python train.py --num_hidden_layers=8 --hidden_size=768 --num_attention_heads=12 --num_key_value_heads=3 --head_dim=64 --intermediate_size=2048 --vocab_size=11794 --hidden_act="squared_reglu" --norm="rmsnorm" --norm_place="pre" --norm_eps=1e-05 --positions="rope" --rope_theta=10000.0 --rope_fraction=0.75 --qk_norm=true --attn_scale=0.165 --bias="all" --tie_word_embeddings=true --parallel_block=false --extras=["local attention windows", "shifted keys", "value embeddings", "hashed n-gram embeddings", "a smear gate", "an embedding shortcut", "capped logits"] --init="uniform" --init_std_qkv=0.0213 --init_std_o=0.0 --init_std_up=0.0213 --init_std_down=0.0 --optimizer="muon_variant" --learning_rate=0.00143 --lr_mult_o=0.664 --beta1=0.93 --lr_head=0.0105 --warmup_steps=125 --schedule="wsd" --decay_fraction=0.743 --decay_shape="linear" --final_lr_fraction=0.0 --batch_tokens=[65536, 131072] --max_seq_len=4096 --doc_mask=true --train_tokens=938400000 --max_steps=10346 --dataset="wikipedia_en"
Each number is 200 + 40 x the weight over its row's rms, rounded and kept within 0 to 999. Layers, rows and columns count from 0. The size before them is the row's rms in percent of the matrix's.

# layer 3 MLP up, 2048x768, rms 0.0652, rows 0-108, columns 640-703
102,172,144,164,244,182,194,202,200,181,115,97,188,262,184,208,200,167,173,227,204,220,267,269,222,161,164,245,228,209,178,211,257,206,124,185,188,209,206,246,205,149,265,232,263,136,214,290,156,235,195,221,180,201,206,185,162,211,186,178,192,183,162,229,175
102,188,160,209,205,129,200,238,163,193,211,186,254,183,159,157,191,204,175,210,239,185,241,167,240,169,179,188,234,211,172,233,242,266,131,175,236,184,204,225,146,176,248,212,209,202,194,207,205,189,147,99,184,141,190,206,163,179,258,197,183,232,181,171,217
102,257,216,130,193,184,230,188,153,156,184,218,232,201,253,190,268,219,143,168,160,208,214,168,161,148,183,201,226,127,135,266,237,294,217,186,223,246,211,203,196,235,206,166,223,150,187,202,229,228,201,166,154,197,152,212,252,289,116,231,202,204,214,226,187
101,192,124,220,202,198,191,144,121,258,274,183,210,200,173,220,192,232,212,202,160,229,182,128,181,214,242,265,274,192,229,193,178,259,236,144,224,156,224,167,213,160,202,208,199,172,114,136,165,240,198,228,214,245,173,240,234,191,188,243,214,268,239,262,140
105,215,237,176,213,149,227,170,228,182,224,238,176,217,116,279,257,172,204,221,218,173,219,209,255,189,200,205,189,199,170,198,204,124,94,243,171,172,253,151,232,209,144,200,234,225,190,210,174,175,143,158,277,177,192,164,209,140,201,190,156,170,277,292,207
090,207,167,126,272,176,198,218,212,180,196,157,211,230,122,247,181,223,165,176,225,217,187,201,200,241,200,154,210,161,189,206,142,246,224,266,189,281,201,146,237,215,237,257,169,155,267,144,117,223,218,183,224,181,204,233,175,189,207,210,236,197,168,197,141
100,217,154,175,287,183,176,174,205,208,189,201,215,177,211,135,238,207,210,250,210,210,223,188,306,199,222,159,143,192,289,209,159,240,220,169,255,273,188,182,197,213,134,243,236,206,140,190,169,252,201,204,181,230,187,175,146,252,217,251,179,178,229,193,212
098,204,200,150,236,253,120,192,132,187,195,194,191,212,171,192,198,124,165,138,203,187,190,142,110,186,182,193,177,300,200,155,245,215,199,206,262,310,241,200,147,240,194,155,147,230,211,179,194,235,217,214,210,233,202,273,127,183,168,151,204,215,131,194,204
099,143,139,249,162,144,176,221,163,219,217,175,256,198,238,194,161,209,182,209,242,223,217,237,216,257,160,153,128,216,186,216,252,213,170,278,160,199,139,161,231,156,249,216,197,190,237,164,219,224,237,237,235,197,163,217,278,197,183,180,187,191,182,217,197
105,167,157,154,160,230,243,160,116,190,177,178,147,199,218,205,234,221,221,220,247,253,201,229,190,299,286,205,151,221,179,233,188,147,229,230,194,199,199,173,209,194,148,208,254,187,208,165,178,239,199,151,137,181,179,231,223,182,230,211,208,221,233,214,245
099,216,164,192,168,216,182,230,187,234,304,211,238,237,249,150,282,186,190,207,167,162,163,192,245,230,227,251,215,232,204,114,226,207,213,194,271,314,209,217,181,216,180,215,229,200,284,261,286,183,240,202,193,222,171,258,182,174,163,247,184,200,243,219,223
096,259,193,214,216,243,204,187,234,216,234,229,206,182,122,206,190,170,144,169,154,251,155,132,262,174,266,177,133,259,209,252,148,154,207,135,241,163,200,240,269,202,236,175,168,249,148,176,142,207,211,152,113,151,175,140,201,147,218,221,200,135,115,269,212
091,217,191,255,233,231,160,213,243,221,170,249,187,154,260,161,186,213,183,258,229,192,273,127,166,194,217,205,175,183,238,273,275,99,173,261,180,211,180,236,150,139,207,259,263,210,162,262,242,109,161,272,106,239,189,207,231,276,167,248,178,287,229,208,176
102,202,131,258,248,150,178,190,214,182,253,174,231,213,178,216,251,193,190,253,255,235,239,183,164,185,158,250,160,204,202,218,183,195,223,179,166,242,167,208,191,241,247,228,240,228,175,167,173,165,137,222,101,184,172,243,192,143,180,187,252,215,231,129,212
102,177,228,266,218,188,180,216,250,183,184,236,246,106,180,151,232,174,251,253,192,168,150,240,130,226,120,280,174,220,197,174,184,123,197,228,193,203,254,196,160,244,207,172,151,191,265,211,155,242,165,233,146,151,154,234,230,243,226,120,191,170,227,182,219
099,199,258,242,184,240,252,221,106,190,127,210,234,172,243,184,165,156,174,184,165,163,200,245,279,171,221,165,153,207,198,189,181,208,271,114,232,195,175,210,270,216,183,159,256,215,195,112,142,337,179,179,231,183,199,226,263,185,275,236,228,221,243,152,171
096,194,255,217,223,178,179,177,228,189,247,149,195,204,251,182,298,178,174,202,214,179,182,233,242,177,191,269,239,254,192,232,194,161,211,195,159,202,237,212,155,117,120,188,209,179,220,233,225,205,182,227,197,204,192,142,243,255,176,180,240,193,229,143,181
099,230,182,289,219,204,199,137,283,172,203,179,211,174,201,241,269,249,167,130,200,237,160,274,193,275,179,158,220,236,224,137,242,107,207,215,211,183,262,151,208,173,99,240,279,193,193,147,195,184,217,233,168,217,251,207,177,222,142,251,225,189,143,280,277
102,193,222,195,219,186,232,170,127,222,253,159,215,173,187,222,202,236,273,291,264,206,211,206,219,234,224,199,254,209,215,230,182,230,285,139,238,186,238,173,161,175,198,205,201,148,257,240,144,266,205,197,163,162,205,153,232,233,193,230,195,164,200,182,130
102,176,222,354,152,154,137,172,188,141,218,263,191,194,151,155,179,166,230,210,179,222,202,221,190,179,233,129,207,183,189,172,253,216,230,291,178,195,161,201,188,132,208,205,223,205,257,209,253,286,249,213,176,191,199,224,210,234,199,238,161,284,228,217,209
105,214,179,141,157,213,230,102,212,148,211,186,185,266,230,201,221,307,136,177,72,212,273,146,175,154,271,186,151,146,187,231,251,139,144,153,235,124,188,160,167,180,200,175,157,251,218,231,208,211,201,176,223,171,261,138,207,160,182,130,162,159,176,168,272
099,243,145,132,198,152,214,187,187,153,237,197,219,236,204,210,199,251,222,224,206,223,180,198,204,185,208,208,212,283,133,281,317,219,242,193,204,164,198,278,262,206,181,221,242,189,197,133,176,189,234,236,170,205,171,202,229,161,210,220,235,230,220,266,217
094,202,251,197,189,235,240,189,148,188,203,219,233,266,165,162,243,267,280,176,166,259,241,198,135,156,214,233,211,221,229,152,232,200,218,215,232,210,148,245,189,176,139,273,223,198,227,168,293,223,235,187,220,190,216,185,153,192,213,218,151,239,175,130,203
098,203,187,143,139,214,183,148,190,139,178,260,245,150,236,229,223,276,148,186,183,268,207,189,191,144,230,261,134,161,232,240,180,209,232,225,238,193,209,233,174,159,227,251,137,185,211,202,159,211,224,164,183,182,234,203,252,205,119,242,232,225,226,214,207
099,169,219,256,216,200,241,163,282,231,161,168,231,192,176,238,137,177,224,175,210,240,106,186,138,148,176,204,207,154,155,201,191,191,216,192,185,257,209,197,182,270,165,184,154,264,179,254,226,235,199,193,233,197,149,271,229,249,264,225,140,182,183,215,202
100,171,248,185,207,131,185,202,202,228,177,213,260,249,190,178,243,195,150,185,228,189,210,253,193,131,192,176,168,213,268,226,163,167,146,199,213,193,144,234,280,240,297,141,167,175,211,161,167,214,209,173,123,194,138,197,217,218,152,204,254,189,154,199,220
103,205,143,176,150,205,224,217,206,252,290,181,205,252,231,204,142,186,221,128,188,217,255,230,202,201,261,172,140,220,186,178,170,170,217,169,176,168,242,149,215,274,198,243,217,217,189,217,164,193,116,214,234,204,238,159,174,236,184,205,146,264,199,232,188
099,118,165,242,254,263,207,154,143,220,189,189,183,259,177,137,185,196,249,186,157,202,236,202,214,229,216,216,210,281,191,157,233,174,202,200,245,110,146,214,199,222,149,208,203,115,174,171,202,186,188,235,224,213,212,248,191,226,257,145,288,156,151,245,193
100,145,164,267,242,152,248,161,115,170,171,235,212,209,238,195,190,124,244,236,207,160,182,205,224,201,265,233,211,184,208,242,201,229,215,137,185,283,177,115,266,204,142,162,287,251,181,202,178,200,244,217,117,227,187,168,169,164,187,208,242,204,324,156,182
096,232,180,184,162,175,198,205,259,239,224,193,105,216,298,220,180,190,108,204,182,226,289,207,202,208,144,197,170,133,163,182,198,176,154,213,229,202,75,221,219,165,226,201,270,245,147,179,201,222,266,204,238,205,112,239,217,234,242,169,239,155,176,215,188
105,243,255,218,190,193,222,215,254,197,208,151,186,248,246,269,206,228,191,235,267,208,285,206,133,158,219,119,160,183,172,301,226,222,212,222,271,199,254,161,196,170,202,194,205,174,161,187,251,155,98,227,223,211,196,153,158,184,220,236,193,181,193,153,157
102,133,173,157,197,295,195,285,271,259,285,170,242,212,182,200,152,123,228,206,202,178,199,146,229,155,179,180,253,170,217,211,198,104,196,254,182,118,240,265,253,132,181,189,177,169,222,160,193,199,200,224,204,249,201,144,177,147,140,208,179,172,170,157,278
097,184,205,148,174,158,153,138,165,203,172,199,148,228,187,254,116,107,224,196,208,227,236,221,205,179,187,189,194,183,272,192,194,163,224,215,193,251,195,191,232,193,111,205,188,210,200,121,183,214,168,130,138,156,169,194,226,224,227,223,152,253,154,196,242
100,252,240,228,212,226,213,133,178,162,236,200,218,165,119,204,227,218,195,120,214,263,253,133,182,183,178,155,171,118,212,244,154,140,250,185,179,197,196,180,76,96,244,195,194,208,164,222,237,217,238,157,253,170,207,120,206,189,152,176,90,235,178,182,265
104,180,186,181,229,256,250,224,196,169,186,140,177,322,244,180,124,233,167,227,138,158,185,215,157,199,125,198,190,218,179,195,116,218,184,149,194,249,218,193,225,219,134,215,200,227,140,276,227,160,209,163,180,199,130,249,248,205,162,235,240,223,187,177,150
099,257,206,304,272,187,203,256,241,188,178,197,240,195,221,246,199,137,209,245,201,267,194,149,156,207,175,251,183,201,214,224,181,208,154,136,177,186,260,196,168,254,200,204,203,199,171,194,208,254,199,210,149,234,217,201,128,225,186,234,153,143,120,168,148
100,218,84,187,217,200,171,190,154,193,229,154,259,268,193,155,257,197,164,230,213,115,276,187,210,113,210,246,181,207,189,237,158,142,209,177,246,195,239,210,204,251,168,240,161,215,250,116,211,191,157,173,239,116,189,250,187,167,114,318,145,178,237,182,182
099,260,167,207,215,213,128,207,240,202,155,238,200,253,162,176,149,139,163,231,252,222,233,197,253,221,259,256,265,136,169,253,230,205,235,125,196,190,195,222,180,238,238,214,192,167,217,218,208,129,210,189,225,211,131,248,210,131,251,278,198,141,222,280,275
098,241,240,163,146,183,271,298,89,211,239,211,147,193,306,152,234,261,174,155,166,259,171,170,228,208,210,176,211,254,213,297,228,190,136,230,193,201,219,180,179,185,263,130,189,219,215,199,136,149,251,146,235,192,198,194,205,206,200,222,214,213,159,137,163
099,306,233,248,130,183,192,201,201,249,228,196,222,268,171,212,134,266,209,205,198,164,150,173,192,236,221,202,254,160,213,132,229,130,186,207,126,135,183,230,186,241,205,201,210,171,178,206,182,116,254,177,224,220,178,148,243,256,283,173,161,182,232,175,166
095,305,222,163,236,144,263,213,171,238,208,168,220,227,188,212,166,221,256,223,125,172,159,172,196,156,227,256,210,190,172,170,157,171,164,196,232,141,213,227,212,204,224,178,137,171,209,181,207,291,291,193,176,300,122,191,217,247,210,219,153,194,248,226,217
100,150,270,121,157,198,191,233,194,159,211,210,228,167,163,170,192,158,233,159,217,247,246,266,344,250,185,230,252,203,188,222,265,152,185,178,221,181,192,216,151,221,180,175,199,231,169,221,174,228,226,177,167,185,207,236,254,257,236,211,208,131,161,176,232
100,187,163,172,146,260,231,235,189,159,138,271,153,153,135,273,129,204,132,196,233,165,225,203,169,188,196,235,281,191,160,180,216,234,231,156,189,258,232,170,257,230,264,228,167,266,153,259,163,182,201,229,215,228,221,114,220,185,277,212,152,164,159,220,225
101,171,214,160,238,204,229,81,172,179,179,221,160,276,178,228,129,197,172,211,176,174,167,121,201,220,179,219,156,261,158,158,222,179,269,258,226,253,152,160,230,180,178,189,244,234,200,193,169,213,268,244,156,221,177,164,240,112,177,190,202,205,221,206,179
093,173,227,195,183,144,185,200,153,228,132,162,145,230,176,165,182,151,233,178,200,203,104,166,172,160,205,188,204,168,215,147,232,273,186,256,226,219,209,191,172,193,187,224,261,206,158,226,192,293,223,183,227,137,208,208,151,159,223,148,177,189,241,216,277
101,234,248,213,207,207,209,176,190,237,173,223,264,204,125,187,161,272,257,283,224,260,218,203,243,170,133,197,274,181,214,216,219,148,260,207,210,154,248,148,160,226,217,302,171,306,149,175,180,200,169,186,130,189,209,139,192,199,113,146,268,215,239,215,206
103,195,207,201,225,285,245,135,188,201,135,182,260,214,191,166,254,240,207,260,147,198,158,233,210,150,187,175,187,108,229,207,233,203,154,180,223,208,213,216,196,198,97,175,180,193,265,214,177,207,174,177,164,231,240,121,207,170,144,189,176,213,160,203,204
100,278,231,340,219,259,157,170,209,207,234,173,103,191,188,242,196,243,171,193,203,215,208,186,197,179,188,171,178,247,250,215,278,103,90,216,226,225,150,257,223,167,256,64,198,172,232,266,189,178,187,222,164,208,152,204,227,203,238,240,219,217,199,186,215
102,148,185,231,159,187,200,224,247,147,162,207,135,198,201,241,186,157,124,201,187,200,220,211,156,198,191,246,145,162,131,236,174,204,225,165,263,250,187,194,180,278,189,140,219,148,198,146,173,211,158,197,241,211,216,166,215,219,166,120,171,185,182,206,231
101,282,179,225,238,314,214,167,185,193,215,218,174,230,192,222,132,259,227,176,219,248,239,234,262,296,198,158,175,202,188,205,191,221,158,252,201,234,179,221,223,223,148,193,143,204,194,156,240,193,211,236,221,255,236,175,154,233,161,286,285,185,164,221,197
099,213,266,189,160,215,245,186,183,210,214,203,121,195,189,209,147,180,224,186,208,282,285,228,241,260,208,268,196,90,167,150,243,80,209,136,274,153,249,191,204,207,197,170,190,157,234,220,198,209,225,257,204,253,179,158,193,175,268,236,212,257,178,194,199
105,257,197,177,141,161,240,205,203,192,154,199,206,176,214,221,202,205,282,136,204,197,240,219,209,169,190,162,153,82,201,212,231,273,124,200,177,169,182,264,223,210,189,223,181,181,157,247,182,211,160,175,259,196,222,205,239,197,245,215,142,230,227,188,187
096,191,203,197,238,215,198,203,192,265,219,188,194,197,135,217,200,198,263,258,155,246,225,153,232,132,286,154,122,236,228,269,223,161,206,197,172,220,189,169,222,213,163,216,186,153,206,149,90,207,203,156,127,171,224,210,202,180,165,131,213,199,164,181,194
107,190,200,141,207,256,146,191,223,201,218,149,165,193,187,308,218,262,127,164,237,181,248,229,214,159,247,208,300,221,202,194,167,210,244,159,133,166,137,188,256,158,189,167,211,191,143,251,166,227,228,266,164,235,185,110,219,199,162,198,193,148,222,205,232
090,207,189,197,172,216,211,163,200,159,113,240,211,177,192,267,165,273,243,283,228,211,169,170,214,184,206,170,204,214,162,202,133,178,171,235,214,127,203,181,267,193,166,183,143,267,182,244,145,287,246,159,230,249,191,243,201,230,146,197,261,208,156,210,246
097,250,193,162,166,230,195,193,188,148,172,179,158,199,219,248,158,198,175,158,206,246,186,176,212,256,215,181,214,229,193,207,236,215,236,177,251,188,188,181,224,235,225,153,159,197,241,195,237,307,201,249,152,185,206,208,175,250,223,230,208,88,307,265,250
099,212,257,176,221,245,217,219,248,262,222,222,229,196,199,144,205,221,127,305,168,227,246,234,271,140,205,228,163,177,167,221,287,147,206,199,238,119,238,163,163,204,113,281,211,167,212,215,247,213,197,244,248,152,212,185,222,140,200,177,121,153,259,193,165
105,240,187,226,160,203,191,193,173,166,186,243,160,172,171,150,193,181,188,133,233,236,171,211,220,203,169,300,121,197,207,247,190,249,234,205,225,140,176,180,168,193,173,102,185,139,142,190,185,287,141,229,159,249,264,183,242,168,98,216,170,155,248,242,203
098,176,166,218,232,124,222,142,174,191,214,164,119,197,248,231,183,189,193,189,184,179,187,193,208,143,190,218,266,215,186,188,272,191,219,130,255,208,237,182,193,178,209,221,209,195,197,154,159,227,127,168,258,205,193,248,128,144,183,153,190,194,168,269,132
099,94,204,192,196,208,163,213,241,213,132,201,222,147,146,247,199,238,170,238,200,203,183,212,196,153,256,259,117,239,287,238,215,193,189,217,209,228,146,130,209,225,163,287,171,181,171,161,257,181,288,211,148,240,249,217,205,157,286,206,253,255,212,169,226
101,158,211,175,188,207,241,199,187,152,271,180,184,206,161,188,184,202,202,142,167,238,204,176,134,267,175,121,189,178,181,257,210,226,165,165,158,230,164,208,181,191,107,108,240,139,134,245,167,226,255,236,159,221,247,238,218,241,199,205,171,216,185,132,178
100,169,205,103,243,196,191,126,199,303,204,152,240,229,132,200,191,233,179,171,193,247,219,178,195,189,229,186,316,176,227,257,250,233,240,135,190,227,233,210,224,154,185,239,204,196,197,233,229,163,203,162,202,163,185,242,201,195,176,156,109,190,128,229,192
098,173,243,187,120,258,122,158,182,188,97,152,264,170,221,169,214,329,181,162,176,224,179,117,206,199,184,227,238,166,200,192,199,207,224,144,191,142,236,237,257,204,248,179,214,229,200,143,276,193,221,204,182,199,114,211,201,143,209,214,167,164,169,150,228
103,115,173,201,215,225,221,188,205,141,260,171,180,204,256,192,182,138,211,179,205,222,227,225,288,181,219,150,189,216,206,234,224,147,166,189,143,232,157,181,214,186,173,219,155,199,232,163,171,178,215,209,205,167,217,171,196,140,294,183,204,163,251,247,144
103,210,220,211,208,178,168,233,158,191,230,185,194,221,225,172,191,173,233,286,223,219,164,204,216,211,261,288,257,185,189,205,191,217,261,227,227,171,245,101,250,235,186,182,205,195,184,209,200,234,201,193,239,186,246,160,162,204,224,176,133,223,154,168,212
106,234,153,219,235,218,227,172,167,242,288,183,200,151,182,198,240,136,125,162,176,229,212,151,161,212,168,157,228,242,156,288,275,215,162,181,159,210,157,215,244,183,235,213,146,208,138,181,198,152,247,231,219,196,140,146,207,226,172,278,265,215,240,215,146
099,216,185,211,184,104,177,174,216,289,223,174,247,187,182,227,155,228,188,166,232,216,223,143,193,264,215,175,218,167,230,201,210,210,200,181,177,227,250,267,283,199,148,166,217,233,159,189,215,181,238,168,156,151,236,191,166,213,194,189,227,278,205,230,179
102,178,218,136,233,177,147,241,238,221,143,179,206,229,206,176,172,218,171,172,170,187,202,144,234,191,122,166,241,167,206,181,251,175,189,174,186,201,185,166,192,167,164,246,226,118,143,312,190,195,194,196,223,211,196,135,120,237,212,274,232,175,207,244,226
099,147,174,185,220,209,220,203,192,214,212,272,187,229,174,138,201,168,206,137,280,188,245,116,152,202,196,218,186,147,216,115,200,267,225,251,196,200,259,241,227,173,330,131,167,169,199,235,189,171,190,219,138,162,199,232,132,288,166,220,174,212,184,257,192
103,184,180,234,211,141,213,226,198,226,197,158,216,227,240,251,213,115,196,234,223,201,241,198,195,156,220,246,201,107,183,205,167,124,233,237,203,227,176,166,207,140,165,232,207,221,300,157,117,198,186,303,241,156,254,66,284,81,121,175,175,159,216,203,204
099,183,191,175,231,251,197,192,183,195,251,192,160,217,150,174,156,153,180,212,134,240,248,196,229,239,194,252,195,238,197,178,212,201,164,201,189,183,240,233,188,240,222,158,162,221,199,167,263,183,279,177,267,231,200,225,317,250,212,127,230,203,258,158,163
093,227,184,193,190,191,205,282,228,213,169,214,284,191,198,282,200,234,177,181,153,189,204,127,148,186,210,176,127,158,134,177,195,220,207,234,235,210,171,196,199,216,178,202,140,151,191,181,190,165,203,128,207,162,219,201,193,262,206,212,177,132,117,237,214
100,261,293,225,259,258,181,191,164,250,234,271,203,131,253,143,178,158,144,226,232,238,234,192,238,184,175,187,227,175,215,250,175,130,238,197,220,184,246,179,168,243,220,199,228,192,247,264,144,237,196,179,196,223,190,229,157,225,247,242,172,201,206,233,219
104,212,252,201,207,281,215,189,156,183,231,203,249,248,173,189,163,260,176,245,154,267,209,219,222,256,123,217,178,211,160,156,206,252,175,179,91,213,208,162,205,78,133,188,134,188,155,223,224,196,179,228,192,218,234,124,231,115,178,187,189,112,198,143,239
099,253,187,201,244,195,238,202,227,195,181,240,193,230,151,254,107,251,117,190,110,203,215,202,236,250,155,263,227,173,181,223,195,202,174,153,93,288,179,199,166,222,263,196,219,177,211,227,252,161,230,250,196,212,176,166,148,174,156,220,260,215,203,218,190
097,158,172,277,256,258,181,259,226,230,219,216,168,224,171,221,304,199,173,185,144,240,236,262,178,206,185,216,237,81,204,185,150,217,144,231,250,244,117,159,158,146,228,230,148,145,200,250,211,206,178,242,235,239,138,141,148,248,208,144,172,267,221,180,248
095,245,247,210,129,197,155,172,176,191,165,198,197,200,238,149,214,208,123,187,235,219,266,218,146,130,239,202,262,261,203,196,241,158,164,168,170,254,267,203,243,153,169,183,186,195,209,236,163,208,158,206,152,230,173,186,248,237,215,295,202,171,245,203,267
095,197,238,199,247,195,245,180,128,184,170,253,286,271,241,170,212,209,192,220,126,202,149,191,130,162,213,236,206,149,175,224,164,181,235,209,168,253,198,185,160,221,271,203,177,168,127,210,191,166,269,212,189,304,159,192,227,218,150,183,238,173,205,251,199
108,257,239,136,257,220,220,153,207,180,180,193,175,254,141,218,246,236,223,245,177,198,180,178,240,200,176,233,225,152,164,144,146,212,157,217,226,202,141,153,183,270,204,173,210,232,212,202,186,135,224,223,206,202,158,247,150,174,171,121,224,163,192,160,223
095,229,207,225,239,186,168,196,170,155,260,186,265,189,268,207,187,241,206,190,238,198,199,121,280,280,226,150,219,217,203,164,225,241,196,243,247,235,271,166,229,272,211,129,210,228,200,198,219,130,269,205,155,268,202,128,189,281,208,207,140,218,198,196,241
101,228,240,158,197,215,252,181,175,217,156,188,222,259,221,227,89,131,156,232,168,192,139,169,194,194,201,208,221,207,180,233,226,308,166,209,156,205,245,267,219,235,133,170,265,218,138,171,233,155,155,218,196,230,113,204,190,299,182,215,200,195,197,240,240
103,220,261,255,237,162,241,264,230,165,185,203,159,195,205,166,232,172,241,222,229,254,184,223,97,212,184,160,213,147,218,185,208,220,226,165,185,151,195,248,220,204,183,111,124,168,154,213,188,193,170,188,174,180,230,170,146,232,158,130,179,235,180,175,171
100,195,219,237,248,198,206,240,198,273,152,145,159,205,277,151,207,163,215,191,197,220,228,130,163,221,226,162,175,183,168,165,137,225,189,214,227,136,194,157,225,211,215,185,215,189,156,174,213,185,174,183,173,213,184,115,220,194,229,215,189,210,132,192,211
100,190,223,184,187,267,222,226,187,226,202,189,206,232,224,149,217,121,176,200,209,136,213,122,172,169,183,213,182,183,209,238,129,222,245,238,157,111,199,133,123,238,152,226,161,153,227,159,205,176,184,224,144,111,156,145,150,195,263,257,189,166,204,163,186
100,147,157,193,220,183,151,177,163,180,190,264,197,258,167,221,208,233,152,149,226,187,157,208,188,158,215,189,172,178,203,160,197,173,223,184,142,201,267,149,265,108,143,183,283,210,219,205,255,206,179,193,203,186,125,171,194,172,248,243,262,225,240,203,187
105,306,226,286,230,141,160,201,239,219,167,192,192,179,277,149,231,175,137,166,187,245,263,172,195,191,192,190,269,167,161,166,229,149,119,191,188,217,187,281,138,205,237,194,190,234,228,233,241,173,187,224,187,219,259,247,160,218,226,221,250,173,165,180,184
105,269,237,189,218,229,234,200,232,214,139,118,223,123,158,152,241,247,220,183,229,126,245,193,180,167,147,242,247,256,244,163,209,228,204,255,260,203,234,207,199,163,157,256,124,148,220,247,194,234,191,144,155,203,172,190,188,229,180,236,189,314,236,205,212
098,185,243,206,234,223,195,111,229,197,240,204,249,195,216,169,201,173,262,231,225,220,235,193,190,217,195,247,207,178,144,177,217,180,161,226,187,205,250,187,214,216,240,169,154,192,172,222,215,195,248,269,197,218,192,158,223,144,233,212,167,225,164,211,195
094,199,200,193,247,204,154,126,179,224,135,277,190,215,176,215,167,238,166,140,191,226,166,266,150,208,223,228,91,152,200,219,249,227,236,207,230,201,148,169,221,146,210,167,216,233,162,227,193,252,228,140,280,168,224,226,151,168,181,129,185,156,157,242,180
101,141,192,156,232,167,185,182,223,260,175,247,177,203,186,162,234,225,177,251,172,225,209,161,213,221,293,225,260,217,221,202,223,200,156,251,143,199,215,179,171,229,162,158,238,208,202,160,116,173,251,215,165,182,171,224,263,168,190,255,197,198,228,183,192
101,164,182,259,138,242,202,185,216,156,110,290,256,209,315,101,175,248,160,129,213,239,123,177,171,199,221,239,191,189,181,222,177,207,220,223,128,192,213,205,206,187,209,184,198,129,176,227,227,194,231,207,135,190,214,180,217,149,192,203,139,150,192,217,179
094,190,159,211,182,255,194,230,195,208,207,223,234,175,224,220,200,247,187,152,168,199,201,200,214,208,223,208,237,173,118,235,156,181,155,189,206,210,182,301,179,260,244,226,175,250,173,181,208,235,164,237,218,134,205,256,141,219,279,120,203,199,192,168,182
102,291,161,196,161,159,220,198,191,157,208,150,194,244,184,152,159,247,190,206,254,146,153,202,230,225,245,200,211,229,206,250,224,140,176,125,253,196,179,235,161,214,160,193,226,217,181,231,221,203,223,190,132,232,125,189,159,188,277,194,201,213,205,250,155
101,159,175,214,239,187,176,301,207,219,150,165,232,237,144,287,201,235,293,211,249,234,188,132,185,220,180,264,181,205,201,193,220,217,197,194,207,235,122,245,285,175,222,214,159,158,180,165,141,239,157,153,206,307,178,189,167,214,196,240,199,215,238,240,227
085,217,183,215,220,136,191,165,233,179,216,160,220,157,200,252,179,228,245,173,169,201,156,204,133,161,199,187,211,148,190,241,170,151,238,216,143,142,138,253,157,229,143,182,202,289,190,120,128,179,213,186,200,190,204,230,230,233,150,132,237,124,197,256,221
100,167,228,182,169,209,241,199,217,175,248,192,193,231,181,172,211,165,177,217,190,228,121,188,211,160,207,257,79,241,189,215,199,214,165,179,226,230,218,229,213,147,231,234,264,204,169,194,247,240,217,174,189,131,219,186,224,206,170,228,136,186,163,224,243
103,188,181,201,238,165,179,238,207,133,221,145,112,201,176,217,261,233,179,146,165,170,173,181,163,177,196,182,217,252,133,176,248,211,193,172,266,191,163,151,261,220,238,118,238,213,165,252,237,184,217,238,210,164,243,204,143,206,261,175,160,159,143,183,277
104,188,246,205,250,205,223,215,207,234,153,161,290,211,231,230,230,174,268,219,226,176,199,186,195,216,152,204,135,195,256,188,228,194,192,225,240,248,195,191,120,213,225,143,239,190,108,223,218,235,203,213,150,196,150,203,224,169,247,199,179,193,249,295,152
103,150,153,246,144,148,269,196,208,232,185,197,207,155,231,145,163,103,182,177,187,229,214,150,287,172,177,190,230,237,229,203,154,135,180,240,247,168,166,169,226,247,158,226,156,244,235,207,173,210,195,176,197,248,120,173,221,190,200,229,224,222,234,173,224
096,188,232,222,180,226,225,267,209,241,121,139,220,135,145,143,150,184,157,203,207,242,197,192,183,159,194,117,273,149,217,164,185,184,150,206,267,121,191,191,152,211,111,244,167,200,124,192,202,219,182,162,216,204,270,193,233,210,242,98,229,135,224,218,228
101,216,208,225,194,255,167,193,189,214,228,204,168,193,197,166,246,221,212,186,189,286,222,256,172,150,210,191,210,190,279,177,299,188,171,160,206,206,216,218,181,160,231,110,223,241,220,220,181,185,167,191,188,122,185,208,191,206,170,200,235,232,219,205,148
103,170,154,269,191,226,227,159,198,176,209,264,188,167,203,247,248,195,218,201,167,237,174,200,196,182,197,218,197,136,172,169,196,175,183,129,294,229,201,62,110,226,255,132,240,154,164,204,223,181,186,199,303,259,198,158,183,214,247,143,263,206,176,184,180
101,207,205,230,185,162,222,241,247,265,189,200,243,206,167,177,147,156,157,199,178,234,187,145,210,187,220,205,185,197,223,185,133,215,223,239,196,206,184,186,229,215,139,206,131,268,195,285,144,195,254,164,191,172,231,187,222,224,214,244,221,196,120,199,112
097,157,165,167,251,153,211,205,201,220,229,179,189,189,229,237,144,114,203,206,248,254,187,202,123,272,194,232,151,224,192,132,95,178,194,277,102,196,230,182,168,126,244,152,172,245,229,216,183,231,257,225,229,180,265,223,201,245,183,152,226,197,143,255,148
105,250,183,226,222,172,249,100,218,208,213,187,195,233,235,215,165,213,233,216,198,235,243,121,176,158,225,195,245,197,215,231,243,225,177,205,226,198,218,256,231,272,160,173,230,175,119,213,231,178,208,200,216,198,223,161,211,194,190,211,162,246,251,228,278
094,200,197,214,117,183,216,244,197,255,170,167,183,238,212,191,208,187,211,191,270,194,183,240,214,241,189,192,268,256,206,225,117,235,188,185,165,146,205,220,199,111,257,195,239,204,223,182,222,166,164,174,243,233,158,188,220,210,226,225,244,285,241,211,268
099,216,224,249,180,198,198,187,184,226,181,145,246,103,197,165,223,182,187,196,192,166,214,182,160,169,138,141,211,119,217,220,221,267,199,241,173,118,167,223,223,230,207,191,209,160,270,227,217,194,179,162,154,170,158,186,186,191,191,202,121,206,182,281,153
098,185,182,204,169,252,255,205,180,188,216,147,218,188,131,244,209,235,170,136,197,194,130,191,180,164,184,191,211,178,233,177,203,169,185,186,181,168,240,141,194,189,212,185,155,191,198,261,151,237,225,320,213,211,235,260,200,159,219,242,211,164,189,175,163
100,175,212,241,196,186,216,158,162,160,158,235,145,206,236,233,213,205,189,202,249,186,228,204,213,219,178,218,200,154,214,140,135,239,221,253,161,203,170,225,166,229,147,257,149,195,252,211,212,196,230,242,271,93,254,206,130,212,141,187,216,262,234,222,183